{
  "num_hidden_layers": 14,
  "hidden_size": 256,
  "num_attention_heads": 4,
  "num_key_value_heads": 4,
  "head_dim": 64,
  "intermediate_size": 704,
  "vocab_size": 641,
  "hidden_act": "swiglu",
  "norm": "rmsnorm",
  "norm_place": "out",
  "norm_eps": 1e-05,
  "positions": "rope",
  "rope_theta": 10000.0,
  "rope_fraction": 1.0,
  "qk_norm": true,
  "attn_scale": 0.125,
  "bias": "none",
  "tie_word_embeddings": false,
  "parallel_block": false,
  "init": "uniform",
  "init_std_qkv": 0.0326,
  "init_std_o": 0.00615,
  "init_std_up": 0.0326,
  "init_std_down": 0.00615,
  "optimizer": "adamw",
  "learning_rate": 0.00171,
  "beta1": 0.9,
  "beta2": 0.98,
  "weight_decay": 0.062,
  "lr_head": 0.0066,
  "max_grad_norm": 2.0,
  "warmup_steps": 505,
  "schedule": "cos",
  "final_lr_fraction": 0.0,
  "batch_tokens": 65536,
  "max_seq_len": 512,
  "doc_mask": true,
  "train_tokens": 874000000,
  "max_steps": 13337,
  "dataset": "wikipedia_en"
}
Each number is 500 + 25 x the weight over its row's rms, rounded and kept within 0 to 999. Layers, rows and columns count from 0. Numbers have three digits each. The size before them is the row's rms in percent of the matrix's.

# layer 6 attention key, 256x256, rms 0.0943, rows 49-255, columns 64-127
107:530517506472477518534501486417464521496461510473474534522508483487531492477510497480531481452478497498490503521548506498507534482541514454528530517525468528493500493496539543499482514502499455
104:512511504490534515523513476452473518530540515499514437496477528507503537486481540509554489516514515490479501514482500458503473494492534520538476472482521449514487494455521529503506497504516491
095:464511484518508481533512527500484497463476502511510424494500513560527494518519522473520492505529502452519524522469484472482490498498504500481522493489480532514527503492502484522502507551497515
112:498521482484490477488488513493507495508499554501450553477523493474499523484533445502504529435449514517523488516546531565517513504536493472463543481504460532531488485502495519501457501524532512
106:493507539499481511467504512517513443491506491539538522464453471498417505550507496514458476557540457511488488473485468469490498519485499514512468515498496491483514476511479429492533498492484533
099:534498517479512537482485508497499484508508511507467551489479492453476473505477443481500516494492487490543500485510507502480535494520479481509527517534504509461490515520478468513461483526517489
086:535471514503515493500503448507538508506501444550492519524492515509482490549515499527510489563504498506501515441451491493520499512495529515552483493474518519503515508484462510512536580517506499
112:537535484517484495492479514442473517509463526465485489493487507521497464451489491476517483457471495492484527511491528475559565487502483466513550504564472500539500502452536543495508489515501518
105:531499529509503518511487523479519502495508449484523525550492486457522452491467506510511502540505484493527492485496462522494471505474491496522506510545508523459491472512522449517517520496516481
094:497512493501505513504513513518498551511501465527541504500520533541506451509535499446473492500502506476529494459498487478515505501479519522497520473505537472489493529516497530499523519502522516
093:522478540495466499520474513518474520545512515471483480467441493487479520464476476517523512459478493503485517507468487453480483514475493476479502526517494513505512479495526479506523504521500519
091:506511510508489474466542449433491500468510527509490490478520499485451491541513510528527478516486476528471530487510497463509502465526517492526550517528501505495517499505500510516515506500471489
096:509491528525510476477532502491503523533497535462470533497538495520545534492470488499470502514492525512468512496527487508513509535514489482476501521509527511485527456493504567544472497522493444
099:472516495509498512498494492470472440451480507497500497507519474584456498499531518489529481526518476496486470520514493471485525495543529492503513500502449513518523509501482487490547517522469520
107:504523492504512501528468502504498505493500542509478520453507487523482523492467496459486520491499488510534477492531526548533536576493477510550482503504513515497520514464481537502492505540469481
108:480506478503494526522525508479461519495499552495466444512526449528524500502510503514452498496450550486503530561519475536509533499530510494509550482553475504531510511462508515495499513501455534
122:493515470520492512508510494485476529501505560510450473494521455511520474497510493497460521501433562459503542568517480536517536486521507503514553480530464502525517513471494499499517509495466536
118:542499521497483523457529563490511500508512515504504516478473513541509472458532485484482503511483481528494482471486486502489476484526508461473522522500459504499496461481510487499472504520529512
098:500481525489515482497497509505540479497492452502562542511451541512475486515500479514554473504549449534508466462465546475473457521485494506495459525450522493490499512545488485512485505511546458
114:493520530505510481500481489525491432472494485526502483450496521525492530525489525516476487504540522507485510494483523491533479538476494565482473485565564517501469516505468479502539506477460510
094:496512480523488517504501501486472541526488558499461465486531446511519512517534516504468508496449570492493537549498487544541528471540506480514541497530469499521487513454530509501533510510467547
093:513480538503502485486498515524524479493506440523527537488502546508467486467500481496563498505559460516495463433501546488478463520480487488484464532473509527470509482521492477515486495518547473
110:517508540514521491484458479533506448466532470490533506498467541487499508522493511495526505542560467511518489458498526488465465524479485521482463510478542546491496499528479506532461505501506476
090:533525511537506492506511496459495519525504518506479474526523449568507482491546521526454510528535471513444523522504481500459492450486539546495530499516473534520495473466516513519493500505487504
095:512460530500517473479475480513534463462505466512487529508512536465521487471455471503528510518544459530515465472520501533505482476530525505464467526499536494479505492512486517462523530552547496
094:515486535510479474468553451521479491462499477540509462468522460521506481501485464507522511511531499520509462500495513485457488488499518534437444513530507491523516464538495488513511503487511495
097:480493538490483541477495455461490509510483486505455491535480527495531517513436467537508485499471501509540500461517500502485474468496512512539508518472514469477516486512482494503484459508499501
089:484505544478500506470468460542502527501503493482527512520490505487533482528516486479480491538510493489513469447493478464473473511508514502496438514434507522503503509467469525523473521477488459
104:499539503493507492510471498519475507525527485517500473533493528467491544520522495482501505514519529508500527504513556499558466507477511528442514481549497511487504513478476503536502501497524490
116:482507462533526476496480461520501549476470502470466460495545497477509509492505475489489498507506521479535502508428518533576541509489482513506506502507504497506533547509493527488514516485490484
105:477492474517505500528526484490494539521503514486475473457527490514492456493548509503490510513492524442482505506494526511534479497516508472504496483482484521497497487464514534550515510489421507
082:501483547437480483495502498510532465473541434469526536473477508516512481500468467525520496491557469502518503461482542497522510526464501508482476536504504522501522507520490472526489517500533452
120:501504467481485515512511507470495543517498540544488501508509447507504471499500481485458494480448537486510486493504529512556504476502518458474569479515448508497540499503493525524505531484433500
100:488509497513518461508478517484514480488554538493502469525543463472543461482508496474530509502520464498504511506490510494537510512513473520509496512470494537461451503545519475501482508476535458
099:501436480457444475436512505487506500508519544495483475478528490458504512471491495477536509503504448524501470518491513499531490492501498499516510544480498544500531536489518477511530489470520497
131:502550545509508517506466499521484444480516472500542525490507520492473494510484516533512492548525455490513454488507481470454478515492507553519433516469514498487487479531487473471540507521538490
110:528496451509469548524510536478467508504479521521481518520509512545515513481561484451476500468451541499493512509484520531533496490553495483484547511534473486531500511461524480502489527508502515
113:542550561503507491512510507514508500479537487498536508489482509534497522510471466507447491540532439521504488495473497497470467507504502541455480506528490530486488487505458498477509505530528507
105:491503493505496509513533506479476494485485551535472480530486488533500486494488515501482482474479542468514499554514485497534517480508527502510512451528474509494473493482508525506514489491484545
080:517515539469512518505481520514520480478527469516533500508500512498528498518492475485499513528514472511516491465507488532501488535499471509487481521477509531481494491509480492493506486540538463
105:476499460493523556530507555499462483485511540505471482554519478512503466470507530495483487515461536469515528527495510519523536526513513492491502488500493482502494533490492516480524490464412488
097:532514542462519581487476504488492476504468526510512485530457521473523505541513496488534510502506484470490501522535500498512531542516461505485459495478495555501491467500448475504484487492502491
099:536486517519529476493498549490497491535487504546497516450552476530459510528522521468506476461523538515491470482450524472445525512534516489476526497556473501525542489487496443555507493509483520
100:507519475507497530494528501492465516508524562508454449483520464494509527496522518466462483509454555488517526567510498529516519486509523499498536477529487486512508546467503515518528495485455525
098:538492468468476464486543527472519465533483551536478473475497494502463513451511473484481496448494520530449487491475503479543475452498488475514565497533522493553541498478544491522472503502501520
104:509518484527508547518517474491511489572496540515479494519542503445481515569462493483472471471501495474504478521514537448469526457520493492463452491454484511526499505513496501471545515466464506
099:479516475484491488457500505483464481512502559471479511538490503519481536468505510477484538493484479512519496472515450491504521492504532459476517492487486512489516492522527459512465494461517438
099:510477501455516549530481493484483480504479501520525533557500519485496502490506508487516464489518476520512480506511477478522501507485439519504428493481469534483478469490505449508482493526528494
095:502475505486437492505485539521522489521508517502516482489436468479485469448522507501494508507498516495473478478450509496483502469514531465470530513531482497498489504540504471489501514456537497
110:493521438497494503511515513491466541495505566507480463499522476520501492507527506457461498523469540481504543537517472533525516454529522518500537469524484480503522533461496512504517509479484521
111:506488437507482488497532487459481528530467510479482473510518538506503507491498502502509495439473529479475504513477520491550522455493492485533538488519501464528508499466506509526498506471456483
075:469487473505496450476432498497474458539544512551494510481483504492491489500505518473525524513548491487476468493481487538537479502524510508502495532456490504527538494488473484540493465456487473
130:491529486490502541503523510472464501509511562505438472509523432522530507483537514481450492489439532473504528573544477503523521492515516500523556462523469509501486519449500508497531519491437538
104:461515520497522454470473520514493485501537497480469475449510512462517517503499538477480501488485489502500512483508514517555497521479471504508551514497538443454522566557470515520498454527481498
114:492483450516530502482479499467527504505504519505496477544539534469518503463480533520527511501490532468505471500500501493518477484498517489493560480501512495524491528492530494484494503493463476
101:504575524510499518552528493485543521464520512463523489542484481518516474507508500498488497512482490503479503526549503528511518512482488498499518496518526511511474508463478520502509496525509509
096:532503512512469499492499502501500531518526527485496501459484476520496508488484507488517502527476506456469485530499506500533468526472502505545512435531508510522503449508523494513566469514497532
100:529519489458526474501479465521494531554503499535499498482541502475536547493514502477498494483552521450473508500489541494481525492491516552505486519514526546536544497444506464524502505531515484
099:474534519489498507502524510501508492495537458482544533501473530500514484505512501473470508513461488476554498510552490475468487499487470519472488510480513508466465493505486495516425519524526470
092:484474518513513483505473513519452434483491504508476504495483503544517449471502491530514496454516541464474527485502485505483539471478518479475524442557480475547528479485497509510490509492479512
092:557484506548512497487487473492435474466539492465495508497478490448492463504479468503499536518476527505479496479545495519510431487528506495467478531507505511510488481482493507483498467495494461
104:494480508499516510494508480477472508461485530496461452521513486469533503489542522490511497468468496478423493490498491483465521493549530490525507491495480488533526471485531566496512497477494480
094:500508516516527491490512520540480522517514481500489530479462501489468546560510489500509504490472540484519483493522486573527524498514478495487454528467508504502488463524497485519485493505504491
094:485486492509480510502525540473468513497494501547518534535477451497510518470511495476533537491506464505518487505528495482488557475497529493468573504483489490481486470543553492502492509499532512
092:514521512496522494457445472479518509483438468512483528500467494471503506483475503445539515491503494522495456493499516479533524513513502467496478531521469522469518460529454483456522482522492505
097:509508470530524490495540499523510485525481504501466507491489501504467558501496526478476489482511521494489520502538556520459523518504489499518496474476512497466533486512498510476534484451450503
104:513498522494503496559456487524463489512490503518456461542506460521542469527488499448498482488533538487506495512486467500505479492509507502464511497547501473505447531470514516523519527500507503
104:502482493518457519532502520473512521530537524513496484475460462506544502474498509479522492493467477513504515536569458501511486468495526483438503502503473445451522534487512457486523459479471521
103:545495533505510484538515500505495496481472497502475459507499503474472509535487490553488475490524479491457467509453467492487508504448505507479474458505528514438502510510494498506531483499463568
122:514514524491498541474490518527478488474498481494502542516476544478494510479532476485493515505456468498535487473517479492433503507491477477466509500470503543488489495514474484483423519544531525
097:535472479459502466487455489506500511476482518510512547490490536531495481540502478429486526541518532513525496470498481500548486536489515505491484496506490475524532519505464502485512463551506494
094:485486484505507511502487483525548505462478495496539535509581506464504515444519510451491492502492521523480469515481468519500496495516521469465481487533526478556531523478523515515474533498513532
098:515480493458484510482488520519493458493563518520511511524484477486545508518519500478524473509506499497514488488499519478453467538499500449503476535540473501502466499551466490532432483509466486
099:492537507455554495501472531492449507509504534492502530541483521497499514474474510471518497505488574487502499552534481490548524496511509521455478469537512485479514499482492550535514497487534531
097:510496498514500526484557493489449476426509535517441500511509495500502503459525481510470522494467526513548477482510504506512465527494504503516567456497496536489525485512472515531504519524473510
096:474473512482474498522493521494458513534482473518503460532500468505481497481506522516508521524487556455482499498501506490500484522525488526507543464555482473454504494480475494554504497500505513
103:497484528553506522517465520491453458508509494516523510497512512519478543511477503467493484508490437506508478498492478518447510531500500522484479546497494502465458489559543510485516515484560482
098:521526487574524499545475486499477517474497465520552480491504515536503511499522513467505529548470495519533508531512506490504492509503489495460504484531517528494467498492514484492493515482495499
102:483529496524473469487490502538491544493477480509530491495536484541462482501485510550481499503517474521495529504501482499507486473492488543515481472498496476521532493521542517539516527478486528
099:476494492472524505484474491484571517443523469509491544499505539491482482559504488544480510539440536500540484478510506520498512552471458514493507514456476457496507475553472532519479494486537480
095:509531513490508514473518508567476491476471473498537545493507499557521524522524528505493516540532497482539491501515489469483496499458522501502498472517521548466435536510445511499531511524491508
082:485516521511529500498539522466478539469527504496503491477513493529517496516540507517532510532444478491521484530549492525556519498534505503480491464479476511524478501504462459523484499502492510
082:514519500498520509466478492513531484460512504540519505481497569504468501489510477520508496497496479492533470434505512511512494531460453496475505502525447516486477477504509478532476511498523477
096:492521501517438484544495510518503496545496489523480470424512482500475535483487479523512484465528525478428527514519507483490506512493536482495535508515538517480538492503510465467520487466488493
085:490507524521483512492523507510486549516478505526501504520512465497529496470500475515518515489496489469505501496529495516492541521568534515515480491497448496491482489554459430527526496509444474
087:501484514516494488519519507506481558546530510487490477461517468507545554472497492539524506517471512466469530532510492514522516499544525506548508475488502522501498491520500460483514454515486492
091:500500473519550520477471473486500509464511496504507525547507510492515494519526506489492507507485481506583469477516523522508505463497488515503469482494452473542466513527464522534474484521516486
097:519499500517527499506495456502496522440519506498505489540492502472481486501475483444490489538496459512563494496504516496517462483485504504498482478505471494518493551474459515523488502539511502
092:519532473471489477533489487459475487539485503502524520513484493488514517523488505517511503518549480529477536502520497492495488502465502470477516508482535517481502489475514519494479521492496511
088:483475528518503479497511482454541470481486464481527487534480562486467495513520472476495506484501488531535466451485545497512503478509447485483479509519449458504485568520486528517461495494538484
092:498503502450516489481491491541511447473468503477548511485513524487465476521474486495496498499573505521485484485512458456514528562517464517501529515512537508483474505507489505483449494474536488
090:474451466500514506487492481513495506472507486499465505541503486436505489503519486480493519486493513534554484473503552508510473485479482516552485456534440442515516550506449537522510508510488506
092:490488484479538491531497480466489491488500462499524498502513547499504473502481500505559501483552509542520513466487517476550544499491458473467523507497493519492492518507495514513454481510508449
094:504498478490506545506504461542478500462585484527507539488496458509533494516471458488496508515515480484482569539534488499507472485484499539510509490538520523507492471492506550542505499542512511
109:493464442507487489493514495460487531538523522530470498514518424516541514499504511485489512505493529481445493513529514477537487486474497479518490471519493518499493538479496475475518495507436519
093:498510510501506511506467490495482500476504471509504470544497509483503485473518451522494487495514488530548490463516545497505502419515504505490551481502445473530505542509484492504504546517511498
087:481476501509456482480504502501493478508505472514557508518499533501473461497529543514511455523507473514451478476488537416489513524502477489482509547439527466489505516536520502515480535469483499
100:493507481475513489502490472467540517488475494522561488523491517493465478487480491516516477483523482533504466472543512472551469461506506461467502495481472485490506532527494491528460464505494454
093:479516515496484498495500505499498492532499488497516523519526538515524476502482511535491495481537497481480538507499530467478488517490498498471557511502535553469499488502490481515466482526488513
100:485479471499460513485526514552493468488504450476488542495454574457500433524508502479465442528498498536509481466484472503456493497455502519506503498498503470478495471539518522488507516523526484
107:482457454459480499493542486479530507489500519500519485544502496486470493543498511468526506537508508523461476495536500500540493477510486517511485550518488507507520527549508490505483471491479491
105:494463512515446486480522496518480515485521528482536530548548475526513453510496477509476519549507485477449513495484491517489473515505480540504486474482521531476479485494513491523503535507471561
101:467508474495511508492498504490511501498485518480493472518517454482484527516512507522523523522478488530533506523520503448500497495509535545536485507557501468569467459492444523474519482494514529
092:495444492492478476483536497464496462494483453474538545484505545493463489474485508487528497472513470495498455449475554484538512536495511483498469493441523465438488508513504488512459514482515440
109:552536536530502541502497531497516476454522485513480474436508465519507535493504511526459504526487503501506513538499498497455491529488500529487490482505505496533494462491490533538531481521491515
100:502477469523491492499506494447522496476484470515533490495510512497482521455499503530537515499500471514495474500539567492543491495532519452508520513502473507465518533487494449487489495489491534
093:507448502490505481472498493480491469488499423489542539507474534506505496488498484462530504457553486511507473468475541470531484502530519503493498516470504501457481525532507516510485509465509435
093:500522492514459514505481498510523505515529521499478497503512512488528514490480502515454501536472518460463508538494487475464487525500509535493492500544471530484501443474505500458514524491517546
109:506483437479502484498511488486545504490482490495526501530467541482452484477492498472538475496509476495474492419490495487478473479542496481488495517466494515500513504497498518544514508448518436
098:461445490513497511453502486507518525511519448531508504489512497479495492474514501528494481528493518489470504515522500485531442523506496558534466508512522459508508511578486554482509541494487543
092:504443490484507486463540503481485493503493455504557521521484520513491488497489509472545500476539467504490454461481534452530458537526517506498474486445535479468518518539510494534497501480504445
100:517514495530524573524495495518517528491537498522459526476530468476558484545514489526465482515506501508493522525482481483476457514482511506551504478493482548491501463526487499490514470512498519
102:504542506499490544493521487517501503507484533494453530498519470445480514481478501522440513509483545470518508499481481507475498493485502519486470457504503531486479455471494510464545502513505529
116:497512453509476528515488491509475515517509535494469478469512471502517514509486521509527497501447529461492540578495462504543526524483506499507532471520506496508492493467486506473519491470438534
094:513560520486496528532491498522481526506509551507433496479494468484505506516498490526471510514467551475503525537527477551481493491483499507532517498523478516529477492490506489455498497511487549
115:482537514496495532501553499506485519495510532542477479528451495481497472494530504503470494528470534466493464536503479535520483467467496546502468485486470512525526505477487511498563514496508539
110:483510455489507552509487467496515508505515557503455503499527471479511576487506516495499523521490537452461474536505484512491496532540520547477491484525532516485493489468527463478487509463475537
112:468475473483547455528477469528495516550510524524500531542545477496500491510506529482549494505508483466504509481518501480529525489530493455520498541532505495514503511510480557529484472460463431
096:508550531493545557539466491504499505501514522521450505491479495463502514483515481527437491480483543529506531495509466524508485502497458513511508480496473498515501500456482500508506511517564498
107:473472478521504501484461495474514464500475488483499521465513510490477468500474508502491462466526488531521504490509541498523474475506487474516548481497506482510475512583496497481483436515497474
097:512504481492476465522474513496462498518511488494488489461495488523536475476499530513523500478514491483509513451487490538501509500488479521466451507476536512466497490486518478494555504518453464
104:484478492480484531522541530482489527539454525492446496538522450533520514514465515522505531471541539524480494516492489507477521521537501518501516499447546447508525485467509447524535490466446510
098:518494517501529495485487493516474436459453455493482511464496459516484484474561516530517495552523497501495516505479469507477504482496568485511508518514532519478475453518519469518514511514512480
104:468499521492539451515512462511553480494519500510528490517537535476480503524517478495493479490507532513509493493528503503512473525509456454545483563507491473479542485543452541500470480488495484
096:491517539499496530527481492526483495500527521507495534500469484489493494487502478520486494529496457469491482531499488554477459574453547523527446510486529537489515522477498497503507491513523472
099:536509520517479542507519502521531512482473465470457477511502504459496528543540473498534486482520508505474462511448467492484483474534505533479514464507507490443459498463500479485527515503510525
106:521528480494488528527473492521490505453487505480507501489468537465494464508496488455494493499496503521497524507510474536512484481518450471486535498519486480477474566477505512496472517524515492
098:477482482474506497499423488498507532517472484506471513474458520468517517446482497499551481476547514525540549523504520516490516479546488450516516528510508504529506519478465456517509486496516470
101:544462491496528510519501482508522494485488496496490506496475508487473493547478470452533487482498472504516507489467532484485531524519525533530499508498513504484500453533487491555512510517552482
093:493472492521434443494484525460469526510447508447465500517484474520493505525483552484551475470520510487457473508525493486476522502522482472534521539452531488508529513504495473517492509478506469
103:468515515530486501479510503519466462494478517507484510490498512524471506501515492472470529482509535455504473525466495493519517483494546502459500524466501450472515500518520504531519534501442500
101:515468493502478533533519511513518496516483528511480528466490487474486519514481504552465521522469494535472492506514528518490497507477524493521480504470470509519480462492489486526469454482514481
097:473514511557500532520469528499482492491492521497510494507483469503485474463509482480452489535495495525531539528483523511492496487509508480503471499439505497510499482483468482471467503491507497
095:520495505474515518531501506495523508522496503511512494505507533443515480541467463454483532452451508487480480501519487535542498523541432498499492522545474547521533561483531482487493532484512488
110:502517507504498482463474513499531485463497490536501493528488510471493472483509520499499499512497480495493493476515533485473456503447458556531493432538460506534461493466483525473565497499512524
100:460534543487482526517509498510489460463534498517499468493502505489513480504518515511481453462482539490477499470485521529493510490493514499504479499531476477512499493521473513478485477545508561
103:485521469486522553484491497532469488527525511524450502489521498475472522492550523525497466514507512487454487485517463475471453464498497511501473493511482490487487504485523495493571476504528488
102:532543528501534534499503515536511497445495526515490495521452510495466480483502453490414523523454508504491509507484494515489493486474455518466489492512496550490509516472499495497498550547520531
106:478464531514465518488527496477476479495494504491487463460511509524512490483518518495470472545493480515460429520471524482507526519508534479457496522481457510486523523488491471493524514495481561
101:568527560496523511510545516518506526491507537469527532507487477482478470492520480495502512512494454531502519518477482529460464428507510474523486486462462510512500493492527551498507537491539558
101:493546451509505471507516506503491507510469475498485516490507506499548489494526516521521542459466540492533515507505486516572525458489482482482515502502521463521504493513485493484488481521459511
097:518468466530542494455509517495456462493516498481529506475501512504501454500473474507557482489489455482518484506449536471483490491498494487500463472483475529486516507547507532504549533495511475
104:491543522532507517511532509542523494488517530524563486521464466446460518498495505516511502542465485530493495542516513515424491405508491521484499506492484506545530509483485523506524470479501514
114:504510528521502490509511519452524485495470456475514500500468485496438511468514537532529476481491480507478486498474495475440461506508555481523493480502500528491486474509531475496521504455503497
131:477505477495435496489495475493510533549483505520495465513539485505470499489478515521516456496490527487494509526500548471559539429495532539500511499530504423524534504513515487500554494448454526
079:496506498491483549489518459482475534512502493542512496543523450523520557439539524468469453500510535474501486513494528495502467501516498541496495452554489473500524493482486523493526525500493495
109:487527538501530518534489480478488498475533499469479528520499546480488485550477483498539506524522489480513487505512463472474497520517526488526467517458501519480484524497514507475514516520514491
100:510497483518521515515488517516472507517476507467495516457487473512486436531495484475450538507509519484507514467541532557519537530486468491522491517531499517467484490466533534538493471495453495
089:464499489493516468565511464531513526524542502514475520493513549503492511541424492543495500498524485496493543527437461443527507484466520494515484551487538522504490490507537508506493505509517529
124:482496479492465486536505504509546524549506541487480486506520478468497538528457483508528517458501532479491497522480491532554553488514498499478515530492473451513521496498529494498492469516486486
099:494481483478519533513473466515468467449492517535482517518497479467514491510499530498518493513491521525527514490570542483541495488473508537520461499515511510525492526518444511499543519476488466
100:443525490508462479513499515491497522520483476445475496520515559510542486524458485520519469471482489468499521533471457519523538517487520479526486510468509489463469504492547496506510470537501510
110:514490453519489492557505480460508506559483499498481501504523493512532504510470517485533483421486502470501503516489508506546538488517529485517494532504493496494509501479514520525501498491537465
121:508478450463447477492495530511493519534463512510492489498562489492501453514516488503497525467485517497504514507502535519530561480523470497518538490512493461519534455503498490544499491460452518
101:484535479523525497474512510519478503497542487531502480522444508498491523480513524510484504537506468481491503480517493472498448485481450546476514469514559487479473514487440491462533504476516516
112:556517533509482494508551503515517520527520492552527493509558482529514495505537475471476482487502455526514494515452501519528469488552501494477531493549447476519513485488532509513510492524539470
089:537534524506538536499510511494482467499531513490497473484476498549495520534541505501504504519486532530487506506486497526491517526518462497453480472522506467507493479479468503492501490449506530
112:462469428528491489511523525512500474550514478510497502486502493528504518469510527496486509458513546487512507478518547541572515485499482516500511524556530447499518481489502506522529495452461491
083:486514499533468520490505493514481484512520517535499464504511484517465474487538498475476504523492505453530468510483530508489492496559483494486489438498484449482509489499493505485553503444476533
097:475503499503494518470488486467504546472531525489472514482478476509544479569484487517502523486501518505531512518525504515508545512477460444493570524464489501521548537495491521500466469474476471
089:489486535458512482471510508545502479506512467542498526499500514493518535472502470507495501483529468485511534453501486487501469526472465514484527536504514478486504495501499470508485483571551480
100:522495550492501510508487478499482469538494489505519488501466491543512545469505519502459457527510467493475515484515501513519456493482506557478505505532529454472530507510525499525529482479517468
101:524501527494512544489480512511492454461492512520511492530489500486482523473518521484479502552521507501516468511478477504428479494509503557511478453477491481512492500534498464478530565468490522
082:528532463520511474482505530511511489501542482502486504511473492499477451515500515543511539520528495476489503509485446501438494435477492490530498477473509541506482475492487485453517513535525534
104:454503481484468463535543520483518549542485530468489482518559496474495468510457478492505498471465524486490525529511543497547519484537522438564521520523481494506506500464555510518472491489475515
082:529495499528503463483489530510522502458546453476482495486512523462526474527523512550499553511500562494493481520469454501462476475481503495515453462506482505488477483500480484448533520486493527
092:494478503498470502510540516469509554543474505476480487486504502515525476507472483496502507451474469489490524504523545495549537538516497431523537547523478535467508462479542537539446462542473480
089:464493477527466488519540521502510528553470500458501478467484503516500478482470516478525509472464474455519521520498540526511527553524488480542509533519487505485450480464564516543482441521501501
094:508517459497487482459486519462464483534452554513504520480508471559467480480523523472479485496510502496471487477474489502537533458511493520471510499492527500505542482496535535513520506457493465
096:502543531506527492474441505529504456483506465534531505496480506500470532481506481495560417512544456535491459469489501489479498488472547552492450505494518482491512530506458448480544470522509465
096:472503525526522532564449497486535510508562527509469504449484509509545481520493511513513508537498544492533515527480485520493509511495532463481488499487497513487473515510541433508497525466489514
103:493503464489495522505535515451465518546478530463468522513501501535469461483500516504473498459461511463482511501513514498574538489507524482500536514528531489496503485495529542528491514452456487
096:499527508487513467500514501506490489484488484498533489533530492489420530486534559528490489544535536509463459493513490512478464486494521579486470475507521468485510479526458494457564522440498511
096:501487499510506480524459502536508475474555471561523518510526511483486514534525496522495513529538519505499488504442472513465492500504463541498451476460484525479536487526451465473508514499515513
078:476499519527485540527541491506504523522508500482462477452445536501583506518514465512513511442476491515532571540507508511552540530528489453535493535522479530505499454473508484520467526544492497
104:528503531522461564525513491489529532527514535470496511518522491529501460518487477547455499492457557523489508509493532514514504486483518489490544510541480444559516501504529532520512522503446507
097:495499519467486456495466446552487454506488468534493505465498559490480506515457485481513484512573496468473508470512513444542507529451493509492454549520531454494482512499496475477557473489491504
090:472488463494490476511498483537514522520570521545464472494540471456523513526481506498486532493491571453514539548504494548536537486507481508507504486509479492529520509520479457511523478463476532
083:504495524508498556518551511484489516497475496481468515495490517520579515486514474503494523443475495512522563521554524492501520524533480458528493539535473577482478461482533527501434533535509477
096:484528517477480529489484489511523530526560496470492534490489527476514502512482474504518499486466514491543478519494503496489515508505483501460506507496488502515490509501494539481488486545524540
102:496470484504507489528488494495504472490455484458473504528512495490498516451503485490516521494490485464506477496514501534451528504531516466540545514496471499492489506524535511496474519494531485
086:499557475473500461474449503477493509529489475507538501507472512530478495470487512459522463509519490520495499439509524511558533489476519508490498541490550464503514539497501500491507486489509484
087:522520522498547499504456489541502466482550499533544494512482490519449496507512494501493455574538494486498459472461474472480471494480548539467503446457479477512525513508445467532511460481504546
120:507478516513474500480536476498504555489476505462468519520518507495534470509534469510499496442462498509496536516511510507491521478526491434518526521485476499511510486493517535503428493554496483
083:522521500468522523463464487536489463489503490551526488481500467516453490462480506479492493558538485496493465457499516487499472490473495528473479501492518498486514516471476506509510446476493461
100:506505524484513528509521512489484533488505508488493528513474517490516512514561471517485494485489491513530535533478491517518523550497497507505517497475538505523525518502467503535511543527521480
098:500518482472514495489471464464493538508501484483535539518458483486474446514479502452505500496492499509494509457533467483512489478465528489515504503486525487508517489495481515492531508465484487
103:448528463499506478505479530494471435476543467514523532458504544516466464538496548543512530546498503477504468465470493484470469548468499512512467525491544465508475496547486455512530461472488486
102:480464452516448506512518519533525532508469487476513475477516487489548490495529486516468548470485492516491494508500521543477506489523527466511514503478493497500501481516494468543507520476485469
106:497468450503490505495530493447497523528528581504450499516508474484498509460470501465525513483494540488495506516523535518543506483544475450521518509467472486506500518467538551477446490482514503
106:498502504512524500548507524491497496510545478406493472475462568490490519521542483536495504493476483470465510500492487515514482519498508488513531497518515552502497528506503508522526544508511515
103:506484472519507499550494513498520509548530507470492463506471523483513527535524483519484455447501491470487516522479486489519476499512523499476569456527472471505509493536500487543503505503491532
125:454524439501518448523491487479487507510481527507445516496530496497480485533471536513504510498502556449504498500535466502539509533479501523497461514495517472547453503526533504474513484446439504
079:530549520497533498492464534485511473506474490522566501508477515560459492466509485477518450531498482490510482434517499491531525487524517526501500502514501532491489513483500499497495514509497501
087:506521485498531516520467509521528474505538498530537490509484486534441506504490494515496442565528484492494459453473505483512452501487533560474490464471490465507523536506466498532499474473497529
102:521499540504521510516450541497494453499485485510508486485484506500477507475489510489536482553499520521506491530486520495531535499525519520508489503506505530479466485475495493491486520477518523
099:473495520499511466512444482487465512464486478494493501488513510494545464496527510456528556506486511515526525487506503560470540488484543446533487543499494498537507525497510493496505519511503437
102:483487561479501525513524542508513474508504507494495486472489521526560481486489476499533489539496494488561509529512494495478472508510509515526494521484475532514475543528514488507452490493529483
107:465540461501507526507458532478469463499525494520523479498484499565525493490499544468511491508528505479492508471513478522504510524484487519541498503521518502500483535474497525508508462466490460
075:493517504493538494524481499516505454497509495525523507479481512508433522496502511521492452536533459480479452466482486495501443544508542544475490494507536499494516531514471472522544495490497506
095:525528523468526501480468494505490470484526469536534509475487488501459496486498545490480516521556434504468481459483483480474458524462509535508518502498504478491528516504486494525547473498496477
107:476475447497489467473481541521489475520467494564497494461485499542484444524488519470513518493511546490500511481507491516539527470499529494496550512527498463532515503504524442521486484479451532
100:509483508479543447547479472478488512490434519486517502530529496501484496479517497466516481506496507476526508516537485542562549474533539486469483511499486468522497515501547500503490523470495493
096:539459524496497490478503458498524532487444497474544487528538503460424490503509482481539472498462483475493506545486488516490470491499500508489440490488512457467502488489498488494556511478496489
098:501468500510489552561505468521538475509516510489460504474497507543505501443473459509452496490497451505515459495511530550501489515497497463469495522482479486524507512467484495522450503483560494
099:497517505505480532561493567533486466479514452467480474492485523508501486476526523535522511516522473509525503499474518518505534496498473504534549518518447535486468507471514502496464513520538481
090:488572508463550513486517502494479499454512493551540505487502558480478516481498521508560490542459456540548484511511474508506488493528496515536525492485541501472538552481487491495485532530537468